Part of a small language model's weights: 12 layers.
Each number is 50 + 10 x the weight over its row's rms, rounded and kept within 0 to 99. Layers, rows and columns count from 0. The size before them is the row's rms in percent of the matrix's.

# layer 4 attention key, 128x128, rms 0.0996, rows 0-108, columns 0-63
061:49 34 29 51 44 59 46 40 37 63 43 48 40 51 46 51 38 77 46 41 50 51 70 59 47 55 59 50 31 56 43 58 40 49 27 75 47 46 70 53 58 48 54 55 46 59 43 59 47 61 52 51 53 56 54 41 62 44 47 45 44 81 55 28
055:51 54 62 48 49 52 40 74 54 41 46 40 54 71 54 44 36 53 62 51 66 51 70 61 58 59 48 78 47 52 51 50 51 61 47 40 53 49 41 30 35 42 57 42 31 54 31 52 61 56 48 55 63 44 47 41 68 43 56 49 50 31 52 55
066:51 29 49 56 57 47 50 52 62 46 50 32 52 44 39 60 54 26 52 29 61 56 43 43 49 33 32 37 55 53 47 52 61 44 42 53 42 56 54 62 51 40 53 47 42 50 53 61 41 30 40 37 41 55 37 45 63 52 52 48 57 46 51 37
105:44 56 54 62 29 61 34 42 49 25 53 41 61 58 44 43 47 61 53 47 34 59 29 47 65 53 55 42 50 74 57 51 45 49 46 44 47 80 47 70 46 47 51 57 41 46 53 57 63 47 39 41 49 48 31 43 40 60 50 52 44 57 55 44
065:40 51 36 40 48 51 44 52 51 28 49 45 53 52 39 55 55 45 62 42 30 48 45 40 60 64 41 32 44 53 50 50 50 60 35 33 49 69 45 53 47 49 52 54 59 42 47 49 60 37 43 38 40 55 32 36 46 53 56 42 46 60 63 30
064:40 52 49 48 57 41 55 49 66 68 42 55 47 41 52 57 54 43 44 58 54 48 62 66 49 34 39 78 48 52 55 50 58 55 52 52 69 40 50 42 62 57 45 46 39 46 43 53 49 61 50 64 64 38 50 45 53 58 47 46 51 46 49 72
057:52 41 37 39 60 44 47 40 59 56 56 55 49 31 53 46 38 51 68 48 47 57 48 50 48 45 58 30 47 44 48 59 58 42 38 56 55 43 53 49 62 49 41 48 54 55 58 55 58 70 30 64 40 41 50 38 35 56 46 39 48 63 41 26
058:49 47 40 42 50 61 32 52 61 55 53 55 37 30 56 40 30 57 52 19 50 42 60 47 55 68 50 44 40 59 58 50 61 52 54 47 52 44 32 45 65 49 49 50 48 47 46 38 32 53 48 45 30 38 57 36 48 62 60 58 42 50 53 43
048:70 54 50 47 71 49 59 48 51 38 58 43 28 44 54 61 51 30 61 30 62 55 53 55 47 32 51 41 64 41 51 54 51 41 53 48 48 57 33 49 51 51 47 43 54 66 40 37 36 51 40 56 38 41 47 36 44 58 60 61 60 39 63 38
055:38 72 46 30 52 42 54 55 36 57 59 52 43 50 47 46 59 77 54 40 40 49 55 51 51 42 72 41 49 74 40 45 50 59 61 65 43 61 54 57 38 51 47 57 60 47 49 63 42 69 60 58 47 60 52 36 43 52 49 54 53 50 41 50
059:42 44 44 48 53 56 51 60 42 36 52 44 48 62 44 42 48 59 60 48 41 50 48 52 48 46 33 45 46 75 54 61 58 43 59 47 50 41 67 53 49 50 55 51 40 51 46 50 66 31 60 54 58 38 57 36 34 54 74 53 54 62 62 56
086:49 51 61 45 62 38 56 59 58 67 46 53 43 47 62 62 57 53 42 63 56 44 64 54 38 51 38 69 53 28 54 57 54 41 51 55 44 27 49 38 48 58 40 49 57 53 56 47 47 56 65 72 48 46 72 51 54 55 38 38 57 42 56 81
064:46 58 54 42 64 40 59 45 50 54 58 63 48 51 61 48 62 56 44 70 34 46 52 55 58 60 43 57 36 41 44 44 48 52 48 42 46 23 52 47 43 52 44 56 61 48 47 44 63 53 55 69 61 49 69 55 51 53 71 53 56 53 46 69
062:61 44 56 44 41 57 40 39 48 53 43 58 46 54 50 49 39 45 28 26 53 47 55 47 73 70 39 45 27 58 51 56 39 28 49 35 49 37 40 58 46 41 59 52 55 64 56 57 50 37 50 47 53 52 53 49 46 44 59 62 51 50 49 42
061:55 56 55 39 58 63 57 43 49 56 51 49 51 46 48 49 44 64 37 31 67 43 69 46 48 55 41 64 71 27 56 37 57 45 41 75 45 37 51 60 53 46 69 60 42 53 55 50 38 59 49 48 45 50 54 57 47 49 48 52 49 54 57 45
074:37 68 29 48 33 65 53 63 38 35 55 42 56 48 45 45 44 71 53 44 39 56 36 30 54 39 71 53 53 69 48 47 44 53 48 38 62 63 42 44 49 47 53 53 47 45 57 55 47 46 44 44 57 61 45 51 43 59 60 60 39 52 55 50
066:49 40 47 54 29 49 50 42 58 70 43 49 55 40 44 51 39 45 50 44 63 51 37 60 32 43 42 54 42 51 52 68 49 70 58 63 48 71 40 47 49 47 45 54 44 47 48 45 39 51 47 54 39 61 44 43 64 37 43 46 57 37 65 57
053:40 45 33 59 46 39 65 38 32 47 47 56 55 51 41 58 42 37 54 41 43 48 55 47 46 48 68 36 46 53 50 57 46 42 46 55 49 50 53 41 35 51 38 53 45 53 44 39 58 58 44 49 58 38 52 47 36 42 38 36 40 62 47 14
066:50 56 53 47 42 57 48 42 36 66 48 49 50 47 55 57 46 44 45 19 45 63 69 43 54 43 37 49 23 79 35 66 37 56 56 71 71 55 61 63 54 55 56 49 35 62 56 49 55 48 52 54 56 62 46 36 51 47 56 60 62 71 52 46
063:55 51 46 62 37 58 36 33 62 35 48 38 52 37 37 39 44 32 58 39 50 62 44 47 54 32 50 32 56 63 52 49 60 52 43 50 55 59 56 66 47 45 38 42 54 55 45 46 50 47 35 36 40 45 34 37 60 50 47 53 46 37 51 41
059:44 55 41 56 48 51 53 21 39 42 44 37 53 55 30 49 43 41 59 34 46 43 40 65 63 38 34 27 57 43 57 53 58 63 40 50 40 45 51 61 53 46 43 56 58 45 44 57 42 49 43 51 53 43 57 45 37 53 51 51 40 61 50 30
092:60 36 49 56 70 47 58 49 54 79 44 59 42 31 54 67 55 33 45 53 63 44 57 65 44 47 30 57 44 40 43 53 60 50 43 58 56 29 51 49 55 49 38 44 43 59 46 53 50 52 57 62 60 56 64 41 56 53 51 45 66 52 58 63
056:45 59 44 32 50 55 54 61 43 39 60 48 55 57 53 52 59 99 52 67 31 58 62 49 50 60 56 52 50 62 54 59 43 44 55 47 40 59 52 48 42 65 41 44 54 40 48 44 53 44 54 38 53 59 48 40 37 42 54 39 51 35 50 66
069:43 40 45 60 53 58 37 48 44 41 51 35 59 52 44 49 42 35 59 39 47 62 40 36 45 38 45 29 46 51 48 53 49 54 37 67 54 63 51 63 43 38 61 47 40 52 44 67 61 38 47 41 54 55 39 42 56 46 54 51 40 55 53 30
059:46 52 45 45 56 40 41 44 49 57 57 56 53 57 55 64 47 43 57 55 55 55 50 48 43 53 33 62 54 48 46 48 63 60 69 66 40 32 42 36 57 51 36 43 45 55 41 46 40 51 58 59 43 42 54 52 52 46 56 50 49 51 46 92
062:59 23 34 64 59 45 39 48 54 67 44 46 56 54 48 50 39 32 37 40 47 63 54 56 39 61 39 53 38 56 51 54 42 45 48 41 46 44 40 63 48 38 54 48 41 66 64 46 40 52 47 48 52 60 41 39 57 40 57 54 83 60 56 37
053:45 27 51 57 52 41 49 60 60 50 63 47 61 30 51 57 37 42 49 50 49 61 42 43 39 54 34 60 47 46 51 74 54 48 35 51 69 58 48 54 54 44 61 47 49 46 61 67 59 50 35 49 46 61 51 46 46 38 52 47 54 86 53 38
069:64 33 50 53 54 44 48 73 66 38 38 56 47 57 50 40 51 35 52 33 64 43 61 56 44 52 28 51 52 37 55 58 58 39 42 75 46 48 43 44 56 45 46 39 55 53 43 58 41 30 41 43 41 48 54 41 76 52 46 52 43 56 45 48
064:56 39 46 47 51 56 44 51 48 41 57 53 57 50 46 40 49 43 58 37 54 41 38 46 47 51 59 38 60 41 45 42 56 60 30 54 51 41 52 52 44 44 37 51 51 39 44 67 52 42 44 47 43 35 45 30 45 56 52 40 29 50 62 41
054:51 78 44 52 45 57 58 51 57 48 43 43 53 71 43 54 54 69 40 60 46 45 56 43 45 45 50 73 45 64 53 46 36 66 44 58 52 53 47 30 54 68 66 44 42 35 53 50 52 54 46 49 59 42 66 69 50 50 41 64 58 31 56 52
057:43 57 40 52 47 56 58 56 53 61 39 42 46 61 43 56 42 47 35 53 52 44 56 54 42 47 31 58 55 51 47 49 49 64 38 68 63 38 34 49 63 40 49 51 30 44 37 49 39 42 56 49 47 62 47 39 59 62 61 53 53 44 62 70
062:56 40 62 41 68 47 46 46 62 56 44 50 38 47 52 37 54 18 40 52 69 45 62 40 23 29 50 61 57 40 46 38 56 55 43 54 55 52 49 54 42 39 53 53 47 58 57 29 38 55 53 60 46 51 47 49 60 63 38 35 51 74 67 50
077:50 39 43 39 53 55 70 54 34 47 62 54 42 32 59 62 58 59 49 41 50 48 47 71 46 40 52 44 57 40 71 62 42 61 61 50 34 36 46 49 40 36 52 54 62 41 58 31 47 40 36 68 51 36 55 72 53 51 63 45 37 29 45 60
064:41 44 62 46 53 36 60 65 40 55 57 60 54 41 50 75 56 52 49 45 56 33 55 57 37 49 52 57 68 39 68 61 58 64 60 42 37 35 44 57 60 45 37 51 43 58 39 45 37 51 48 68 62 40 61 60 66 49 54 50 60 39 49 37
074:54 60 54 70 55 62 35 36 49 53 33 41 55 51 40 46 38 35 35 44 56 59 49 41 49 46 46 47 57 66 41 55 49 44 43 62 55 56 53 43 53 48 60 33 33 68 44 52 70 52 40 39 54 53 40 31 49 38 42 49 58 80 46 48
084:37 58 49 54 46 48 41 40 51 51 40 51 39 65 53 45 55 54 47 34 31 44 49 40 41 52 58 29 40 53 23 36 37 39 45 52 47 59 53 60 46 52 54 28 44 47 61 57 50 38 57 43 49 62 45 51 41 58 45 57 32 63 55 59
080:44 60 40 69 47 43 25 56 68 49 48 61 47 65 38 29 58 46 71 38 39 49 39 36 50 52 54 34 37 44 35 40 42 45 40 61 60 50 52 50 58 68 57 50 43 43 57 56 50 51 67 37 63 61 45 71 46 57 32 37 43 57 68 56
101:53 48 56 41 47 45 68 55 54 50 65 69 48 45 56 59 67 69 63 45 47 45 53 55 49 45 58 53 50 38 59 52 40 55 68 46 37 36 50 45 31 54 42 60 67 39 51 37 42 42 58 70 50 43 69 63 52 55 48 36 40 29 58 44
072:31 38 38 43 59 55 40 44 43 42 45 46 39 57 45 35 58 37 47 41 36 42 62 49 28 57 40 20 57 51 48 52 45 45 56 47 32 34 67 66 40 49 43 54 54 45 62 34 45 50 58 54 61 51 55 76 52 56 65 60 38 46 53 65
078:58 60 53 61 53 49 25 44 57 49 38 33 51 57 48 33 35 36 44 55 61 54 53 37 48 56 47 51 56 72 43 49 53 36 42 67 51 70 51 64 48 55 52 36 42 61 51 63 61 63 51 33 59 55 45 38 49 48 43 46 61 73 51 55
077:26 37 44 33 65 67 47 37 41 47 50 51 56 47 50 45 64 35 59 37 53 47 49 65 36 45 39 23 57 43 66 63 40 46 46 45 28 26 59 54 31 35 52 50 51 45 41 46 53 44 44 53 52 40 48 83 49 52 54 54 34 45 45 55
083:46 52 43 33 52 44 56 61 45 52 58 49 57 51 48 48 60 59 48 29 41 37 59 56 40 53 72 33 50 40 44 51 40 49 50 51 40 38 48 60 41 47 53 46 57 30 42 47 35 45 38 58 41 49 52 74 43 53 48 39 34 44 55 45
066:57 43 50 69 47 51 29 43 51 44 34 35 53 63 30 46 34 28 46 53 44 54 41 38 45 58 52 53 76 57 39 61 49 39 52 62 33 32 58 54 55 60 41 47 46 60 52 60 59 51 53 73 58 43 59 36 54 40 58 56 70 74 40 66
074:56 56 48 43 62 28 47 53 54 56 70 36 55 53 35 57 43 42 48 45 49 49 67 49 46 56 55 45 42 57 33 41 52 36 49 49 64 35 60 63 39 57 53 56 60 53 48 54 57 65 49 56 43 31 39 48 57 56 60 55 50 22 48 43
097:44 52 39 64 59 48 34 34 47 47 33 38 50 57 40 30 43 39 50 37 38 58 44 34 45 49 49 35 53 53 44 39 48 35 56 58 52 57 47 53 48 47 57 30 45 55 51 62 62 54 46 36 54 56 40 56 42 55 56 48 45 74 46 63
072:47 51 48 69 65 35 37 49 58 55 46 56 53 45 54 43 58 54 70 49 44 54 49 35 49 58 58 27 43 35 24 32 42 36 65 35 50 55 64 64 34 55 55 47 44 38 57 54 50 50 45 44 61 59 58 63 46 57 50 47 40 31 36 62
085:67 46 47 48 39 40 54 52 41 64 48 52 36 33 66 60 57 64 60 74 54 65 48 62 59 46 53 61 58 43 55 61 68 59 62 51 57 32 48 49 65 58 43 48 52 54 51 48 56 61 52 56 66 42 70 54 61 56 59 38 56 65 50 61
075:52 48 49 73 62 65 39 38 57 55 36 45 55 49 46 43 40 27 34 33 60 56 56 38 36 56 56 46 48 44 47 39 65 38 56 40 47 45 31 53 61 45 69 38 47 60 47 48 55 51 54 54 43 54 45 32 49 35 53 50 60 67 41 49
077:34 51 53 52 63 41 47 40 46 43 48 47 36 35 55 59 54 56 37 52 44 51 40 57 42 50 56 33 38 28 52 48 56 39 60 53 33 41 36 58 69 40 54 36 52 44 46 39 53 55 51 47 58 58 52 64 52 63 35 52 36 56 56 53
075:29 47 47 36 65 35 44 47 42 36 54 63 44 48 51 46 66 55 72 56 42 52 33 45 45 43 60 28 32 50 25 44 48 44 51 46 49 33 54 60 47 47 60 58 56 39 56 53 49 48 49 50 64 56 54 74 59 60 62 49 31 44 51 31
065:33 47 52 44 46 55 57 46 48 37 78 40 50 40 49 60 65 42 54 30 52 41 51 45 55 45 50 55 73 34 73 51 48 58 46 62 68 58 52 43 46 39 58 64 42 24 41 34 42 35 37 53 57 53 59 48 52 37 55 50 55 21 48 38
066:51 39 43 38 54 43 47 60 45 36 58 57 50 27 57 62 66 34 55 46 36 41 42 60 56 51 46 42 35 37 54 55 53 49 50 48 42 31 67 61 46 65 45 56 67 35 58 32 65 50 50 54 69 45 69 72 52 62 50 38 43 48 62 44
094:42 45 51 66 45 54 24 51 65 32 38 62 58 66 38 37 62 42 54 44 36 44 39 38 46 44 44 42 37 62 35 48 43 58 60 52 51 63 48 64 46 60 61 48 52 42 46 58 47 38 69 34 54 58 43 51 36 56 42 49 46 56 52 57
078:46 33 59 38 49 55 58 47 48 51 38 32 64 58 52 57 61 36 57 62 53 46 54 43 64 43 42 71 52 58 60 61 59 58 39 62 50 51 58 56 41 44 52 66 52 64 46 45 51 43 38 62 47 49 56 37 52 48 48 52 72 51 34 46
070:45 42 60 50 23 40 39 44 42 49 57 55 63 45 41 37 53 60 44 51 50 51 42 51 41 48 69 40 51 58 34 37 45 24 49 50 42 46 53 63 53 53 56 43 49 63 55 60 60 65 69 54 61 26 56 41 41 64 48 42 46 51 49 66
080:45 48 60 31 58 47 69 49 38 51 60 59 49 44 44 68 53 67 46 45 53 42 58 60 42 42 61 52 63 36 68 62 51 59 66 51 34 27 54 54 36 47 44 62 55 45 41 44 28 44 49 62 50 33 61 52 55 57 50 48 42 27 46 46
082:36 35 44 37 76 46 42 39 50 38 45 61 52 51 53 45 51 44 51 53 37 51 56 55 50 48 48 24 34 46 40 44 43 47 49 30 41 44 57 62 30 59 43 51 45 48 59 43 47 45 53 49 54 31 39 74 38 47 53 55 37 34 53 58
067:43 43 41 48 69 81 55 52 53 47 29 46 46 56 44 48 33 33 52 42 49 49 50 42 36 53 48 57 54 48 47 39 50 55 54 56 54 34 34 40 39 59 51 51 52 50 42 53 42 41 43 51 51 58 59 61 49 37 61 68 50 55 30 53
069:49 60 44 67 54 50 35 39 40 53 39 48 41 62 49 36 51 41 44 49 37 47 53 43 36 53 49 29 49 52 37 33 55 23 53 35 41 57 57 49 45 53 55 31 46 52 56 70 60 65 56 39 62 75 51 62 42 51 50 49 55 68 51 72
079:47 61 54 41 54 42 52 49 46 39 68 53 55 44 57 68 53 76 71 54 48 46 33 47 56 44 57 51 48 48 48 51 41 40 52 39 55 49 58 40 43 54 49 60 53 27 45 56 38 39 55 52 50 45 57 62 63 57 38 44 33 26 56 34
086:35 36 52 35 57 66 56 52 56 44 47 39 50 44 47 38 50 29 49 47 58 53 56 43 45 56 50 76 60 60 63 38 51 57 51 44 46 37 45 41 44 40 55 57 51 65 45 55 45 49 58 57 54 41 48 73 52 38 49 59 45 58 52 59
080:63 53 58 51 32 51 55 59 40 57 63 59 50 37 65 65 53 80 57 59 50 54 51 66 54 55 50 77 55 40 69 64 47 60 44 59 47 44 52 37 65 42 46 58 45 44 41 37 44 48 48 47 53 53 64 59 54 52 51 30 43 42 58 46
064:77 54 43 69 20 48 45 53 60 69 53 60 54 52 61 39 32 54 47 80 54 48 66 40 56 58 54 65 48 76 53 49 51 50 50 35 54 58 56 63 58 44 59 47 61 62 53 64 54 57 63 42 50 52 54 20 51 51 52 52 59 62 70 35
069:59 51 57 41 43 37 65 56 44 43 54 57 48 38 65 66 61 61 52 47 56 49 57 56 51 53 51 66 54 26 68 59 46 59 56 60 47 27 57 38 60 44 45 68 43 40 51 43 40 41 40 43 41 54 63 66 52 53 54 48 44 31 46 65
106:32 48 55 31 41 52 70 63 43 51 57 51 52 48 50 54 51 47 60 51 41 60 26 56 44 55 59 57 57 53 40 32 41 55 60 52 64 57 56 34 45 43 39 73 45 52 49 45 60 35 66 49 44 50 66 54 43 54 47 41 39 49 30 61
120:20 59 36 43 55 47 55 64 52 41 46 44 39 43 55 46 53 56 45 38 59 51 42 56 27 60 59 59 63 60 51 25 57 55 42 62 50 63 64 57 47 39 45 56 40 53 45 52 46 52 60 60 53 62 54 49 56 61 52 44 40 51 46 58
106:31 57 58 35 45 48 61 58 44 60 59 37 55 49 54 39 60 61 56 51 58 58 47 59 50 51 53 57 58 37 55 35 48 45 50 36 54 59 41 37 51 53 41 68 58 54 62 43 60 44 50 47 42 38 62 65 61 45 48 40 55 44 43 53
150:47 58 53 43 58 50 66 29 31 75 51 60 56 50 50 61 52 55 64 58 40 45 40 46 58 36 55 45 36 24 64 58 40 39 71 31 62 43 50 46 50 63 41 52 60 58 55 38 56 37 39 48 46 33 51 63 52 39 43 52 52 44 47 57
101:30 54 55 28 50 40 77 61 41 55 51 44 52 55 55 55 56 53 63 51 55 47 33 55 41 48 60 66 67 47 40 30 53 47 59 45 54 64 49 31 58 49 36 75 51 50 48 49 43 43 59 54 51 52 73 49 50 59 50 37 42 59 29 55
115:80 43 57 68 43 55 36 50 67 46 46 47 43 53 44 42 39 46 47 51 52 51 59 46 52 44 39 33 37 62 57 66 53 60 39 56 42 51 36 70 44 49 65 33 52 49 38 59 40 63 51 49 58 50 26 37 49 48 37 54 48 44 57 39
127:24 50 60 36 50 43 66 58 49 51 62 50 47 50 48 54 53 43 54 58 44 62 33 52 51 47 59 51 66 37 43 37 41 41 54 48 69 60 73 39 41 43 33 64 35 52 52 61 68 46 58 47 42 65 56 53 47 47 50 38 46 49 36 51
145:68 59 82 39 29 52 53 62 65 48 54 42 50 46 50 51 42 37 51 68 54 70 47 43 56 44 42 37 55 59 48 40 50 52 40 45 62 64 38 62 45 47 69 47 44 44 40 57 53 56 43 48 61 53 38 50 43 44 30 59 44 39 60 61
123:64 51 37 66 55 57 32 43 59 56 52 61 54 63 44 48 51 44 47 53 35 49 55 35 55 48 45 31 49 26 51 72 36 36 50 44 48 42 54 63 37 58 51 46 50 67 54 41 58 49 33 49 42 68 46 39 41 45 53 48 42 53 55 36
138:61 36 69 51 58 54 42 46 52 53 51 56 50 51 55 49 70 67 61 59 71 39 61 45 30 57 37 59 55 49 51 59 53 52 48 37 49 44 37 41 49 55 64 49 60 53 53 60 48 62 47 51 56 29 43 47 34 50 41 37 48 61 60 50
148:67 62 65 54 41 49 57 63 53 58 49 38 53 46 51 54 26 46 49 57 43 64 60 51 56 46 46 47 39 52 50 34 64 53 57 41 54 59 50 55 50 48 52 46 54 48 38 42 45 59 42 49 46 48 34 43 57 47 28 63 54 39 61 47
119:52 51 46 62 57 57 45 40 47 40 35 53 51 40 60 45 43 48 44 40 51 44 53 40 52 53 51 61 40 75 32 54 60 57 48 53 52 47 49 51 51 40 64 33 46 31 36 55 44 70 54 53 54 37 38 48 39 53 51 66 67 47 60 62
113:73 52 46 65 42 54 34 44 59 62 47 62 55 56 44 51 42 48 46 53 44 49 64 43 56 40 33 31 32 43 55 63 47 47 49 45 40 44 43 61 44 67 61 36 55 66 45 43 49 53 33 39 50 54 36 40 52 45 41 50 61 48 58 35
138:32 45 41 48 52 44 48 48 50 47 58 57 35 53 49 48 60 46 47 53 41 48 32 40 41 51 59 49 69 28 41 45 26 40 47 51 61 58 68 51 35 45 36 49 49 50 63 51 72 33 53 64 41 69 54 49 48 47 66 49 33 50 45 54
157:61 42 28 58 47 70 46 28 39 49 56 60 65 59 51 44 51 50 59 47 54 25 69 60 44 59 53 71 26 68 50 53 61 59 59 54 48 45 40 35 58 45 44 45 55 49 44 37 42 48 56 58 45 45 53 52 53 49 55 60 49 56 48 44
112:33 58 56 32 44 49 70 54 52 48 55 52 61 46 55 50 62 58 56 53 51 60 31 50 40 61 65 70 60 51 47 23 49 52 55 51 65 61 46 42 53 43 41 63 47 42 44 44 51 41 69 56 38 50 68 60 52 57 49 42 42 60 38 51
117:77 50 52 60 44 52 47 53 60 48 51 44 52 49 49 60 37 40 45 52 48 53 63 48 59 46 41 35 34 50 65 63 59 54 40 45 40 32 43 66 48 60 62 35 48 60 51 55 46 60 42 45 57 36 34 39 52 41 37 55 71 49 60 42
157:53 53 44 38 41 70 62 49 45 50 43 43 64 55 50 44 46 48 56 46 59 41 61 66 46 52 52 67 37 77 54 44 66 64 52 51 49 53 32 39 61 57 49 59 56 36 39 39 40 44 66 55 59 16 51 63 38 54 58 60 39 50 39 57
116:79 52 54 57 50 52 34 47 55 45 49 44 56 47 45 50 46 46 53 49 48 57 62 45 53 47 46 40 37 61 60 62 60 60 38 53 39 42 38 62 56 57 76 33 49 47 48 62 35 62 43 45 64 43 38 42 53 43 46 63 66 47 70 48
119:66 35 54 52 55 48 40 59 54 31 53 71 45 47 54 52 59 59 55 66 55 53 57 42 50 45 38 32 46 55 62 58 64 49 39 54 43 43 56 65 39 41 64 53 33 59 65 57 38 63 55 51 57 47 50 33 41 45 51 30 51 42 55 46
137:45 50 56 46 61 51 42 45 53 52 51 52 52 54 44 44 78 60 55 67 62 42 53 32 41 44 37 50 52 41 67 67 37 30 43 44 50 47 48 50 38 63 46 51 50 61 66 54 68 40 47 48 40 43 43 59 37 38 55 45 40 52 53 51
116:43 54 49 41 40 34 69 51 49 48 46 41 51 47 60 55 37 52 58 42 58 52 38 53 41 62 62 60 74 58 36 34 44 60 49 54 52 75 53 50 57 34 52 58 32 31 42 50 39 52 67 46 60 61 69 34 45 68 54 46 49 56 38 66
155:64 43 58 41 38 55 56 49 50 50 52 37 56 53 49 44 49 50 65 34 78 32 49 63 45 59 64 59 50 76 46 54 52 70 54 43 50 55 25 34 61 53 61 52 39 20 46 51 36 49 62 52 62 31 57 65 36 54 53 52 46 49 45 51
111:25 49 48 33 53 43 70 58 48 55 46 45 55 40 59 51 43 61 48 46 51 60 40 52 42 62 61 73 64 51 43 23 49 55 54 49 59 62 61 31 57 48 36 66 53 44 56 47 60 45 55 55 44 48 69 61 57 50 50 56 53 58 37 58
113:24 51 47 37 65 51 66 50 38 54 54 59 46 47 59 56 57 59 50 51 50 44 37 44 38 53 54 56 67 36 40 35 43 50 62 47 60 55 65 40 43 43 27 62 47 55 59 41 65 45 58 58 43 60 71 49 43 52 65 41 45 54 29 49
155:65 60 73 44 33 50 54 61 53 49 66 43 52 50 48 50 45 39 63 60 39 63 50 46 72 39 47 49 45 62 41 45 42 58 62 59 57 48 43 52 62 55 60 43 56 38 31 48 50 42 47 48 51 46 33 50 46 44 40 61 53 45 64 66
128:41 49 28 45 63 53 55 26 35 70 54 60 54 56 46 44 70 59 67 56 40 34 62 40 50 41 51 52 45 36 44 63 40 38 71 45 51 43 45 44 54 53 33 48 57 53 69 39 56 34 48 61 44 45 56 58 58 52 66 53 44 49 46 53
149:43 54 54 42 30 60 50 64 47 53 52 38 60 59 48 37 49 42 54 36 51 47 62 66 51 50 63 66 43 82 48 40 54 71 53 62 41 57 33 42 61 48 53 42 56 24 23 48 38 52 57 53 48 25 45 65 44 56 52 68 38 53 50 53
117:65 52 40 71 62 53 30 38 51 49 43 60 52 49 47 48 57 53 45 58 43 49 74 40 59 41 35 38 39 41 57 73 49 43 47 48 38 33 52 63 51 61 65 35 58 62 62 44 52 53 32 43 56 47 39 49 52 44 50 47 58 53 70 47
123:69 49 53 62 52 63 50 44 54 41 36 60 61 43 59 52 51 59 57 60 54 53 72 54 61 43 38 48 31 69 55 58 76 60 47 55 46 43 41 54 60 52 67 39 63 49 46 42 26 57 55 52 62 39 43 42 45 54 34 52 61 41 55 59
176:32 37 36 60 57 56 40 42 55 38 47 53 38 52 52 52 44 52 32 35 51 47 39 47 35 70 60 59 69 54 39 45 55 48 39 53 52 62 66 53 40 26 39 42 46 54 50 54 55 53 62 51 43 69 56 39 53 66 61 40 39 60 34 44
131:55 42 31 66 54 56 22 45 49 50 47 39 49 51 42 38 62 46 43 34 60 31 62 61 40 64 46 53 54 64 32 58 57 48 45 61 33 45 51 51 56 53 49 36 55 40 50 54 54 57 41 61 41 68 48 56 60 57 56 60 37 64 58 54
103:53 53 58 49 59 51 56 57 54 44 53 71 70 60 49 48 61 53 56 68 50 46 51 54 45 46 73 52 38 58 55 39 37 37 65 50 58 48 45 35 44 38 32 49 58 41 42 37 35 51 68 58 53 49 63 48 31 49 37 38 42 45 43 44
116:41 51 50 48 46 70 57 50 37 55 44 42 33 30 52 62 46 53 25 37 52 55 63 53 39 62 41 64 71 43 56 40 66 44 31 45 52 53 53 47 67 37 67 46 44 57 50 47 60 57 41 47 57 57 35 52 53 27 54 48 61 62 43 42
116:49 55 46 44 45 62 57 58 46 49 42 43 39 40 45 60 39 42 38 47 70 57 41 46 50 65 46 55 64 49 48 42 62 56 30 52 64 60 46 44 62 52 58 44 31 52 57 63 61 55 42 40 61 71 34 43 66 27 53 64 58 46 49 55
107:65 45 62 48 53 46 58 47 47 57 56 66 47 58 48 49 61 63 58 59 38 46 50 65 37 38 65 41 37 52 58 63 41 46 64 45 35 40 43 41 38 54 40 51 64 46 41 29 47 52 61 65 35 42 60 62 38 59 37 30 39 50 38 32
104:58 72 52 51 55 35 54 34 44 57 52 46 46 70 53 50 40 51 46 51 58 49 42 35 29 37 42 45 40 62 29 54 47 48 33 56 70 68 45 57 43 39 56 55 45 41 50 66 54 59 58 41 40 47 46 36 49 69 34 51 35 62 50 67
101:52 62 45 46 51 48 45 47 60 49 34 29 50 57 39 58 40 39 40 56 57 57 54 43 40 65 43 47 65 47 47 51 66 56 34 66 60 50 49 60 42 57 55 55 29 51 61 79 51 63 54 35 57 52 41 39 67 48 49 79 54 58 59 62
106:41 36 52 47 64 43 54 63 52 43 51 58 72 65 52 46 57 62 74 55 49 61 36 55 56 44 40 42 43 60 59 59 51 66 62 61 62 52 59 45 41 48 31 65 45 49 41 45 41 56 64 31 51 51 61 45 47 57 53 52 51 31 45 50
121:50 51 45 50 45 57 50 58 39 41 40 42 30 41 53 61 45 36 42 44 63 62 42 54 56 60 35 55 68 43 52 45 61 54 31 54 53 56 50 50 58 42 66 50 35 54 63 73 59 46 37 38 56 64 36 44 62 39 57 67 66 45 51 57
121:40 48 43 43 49 56 51 60 56 53 42 34 45 50 46 65 35 46 45 45 61 57 62 55 51 52 23 57 68 51 52 56 64 58 34 69 55 53 51 53 61 47 54 51 36 56 61 63 57 47 44 23 55 52 36 39 72 35 55 68 65 47 61 52
121:50 81 55 64 75 43 56 36 57 60 49 60 50 63 43 42 52 51 58 57 33 55 47 50 43 41 76 43 31 42 46 36 45 39 63 46 65 60 58 46 33 56 47 38 52 51 54 45 42 67 41 48 66 42 59 54 50 45 41 56 49 52 40 36
121:60 42 57 45 46 44 54 52 50 46 60 58 72 63 47 51 62 56 64 67 41 48 47 59 55 44 72 42 34 53 50 58 40 43 72 50 43 35 41 44 41 53 34 55 61 49 38 41 36 54 49 65 46 36 75 52 36 64 51 40 43 45 46 52
128:59 55 43 62 49 42 51 52 49 52 46 73 50 45 47 46 65 46 57 38 30 43 50 55 37 30 73 43 34 49 44 47 40 47 64 30 55 53 52 49 45 48 39 43 61 45 47 49 50 51 57 61 52 51 61 64 31 68 47 39 34 52 48 39
113:51 58 50 46 46 64 54 51 50 52 38 46 35 35 50 56 47 41 31 30 52 45 39 46 42 49 43 54 63 43 51 32 59 54 35 54 64 60 48 53 61 42 67 46 40 57 63 68 58 41 52 44 60 57 26 54 66 34 46 61 51 54 47 43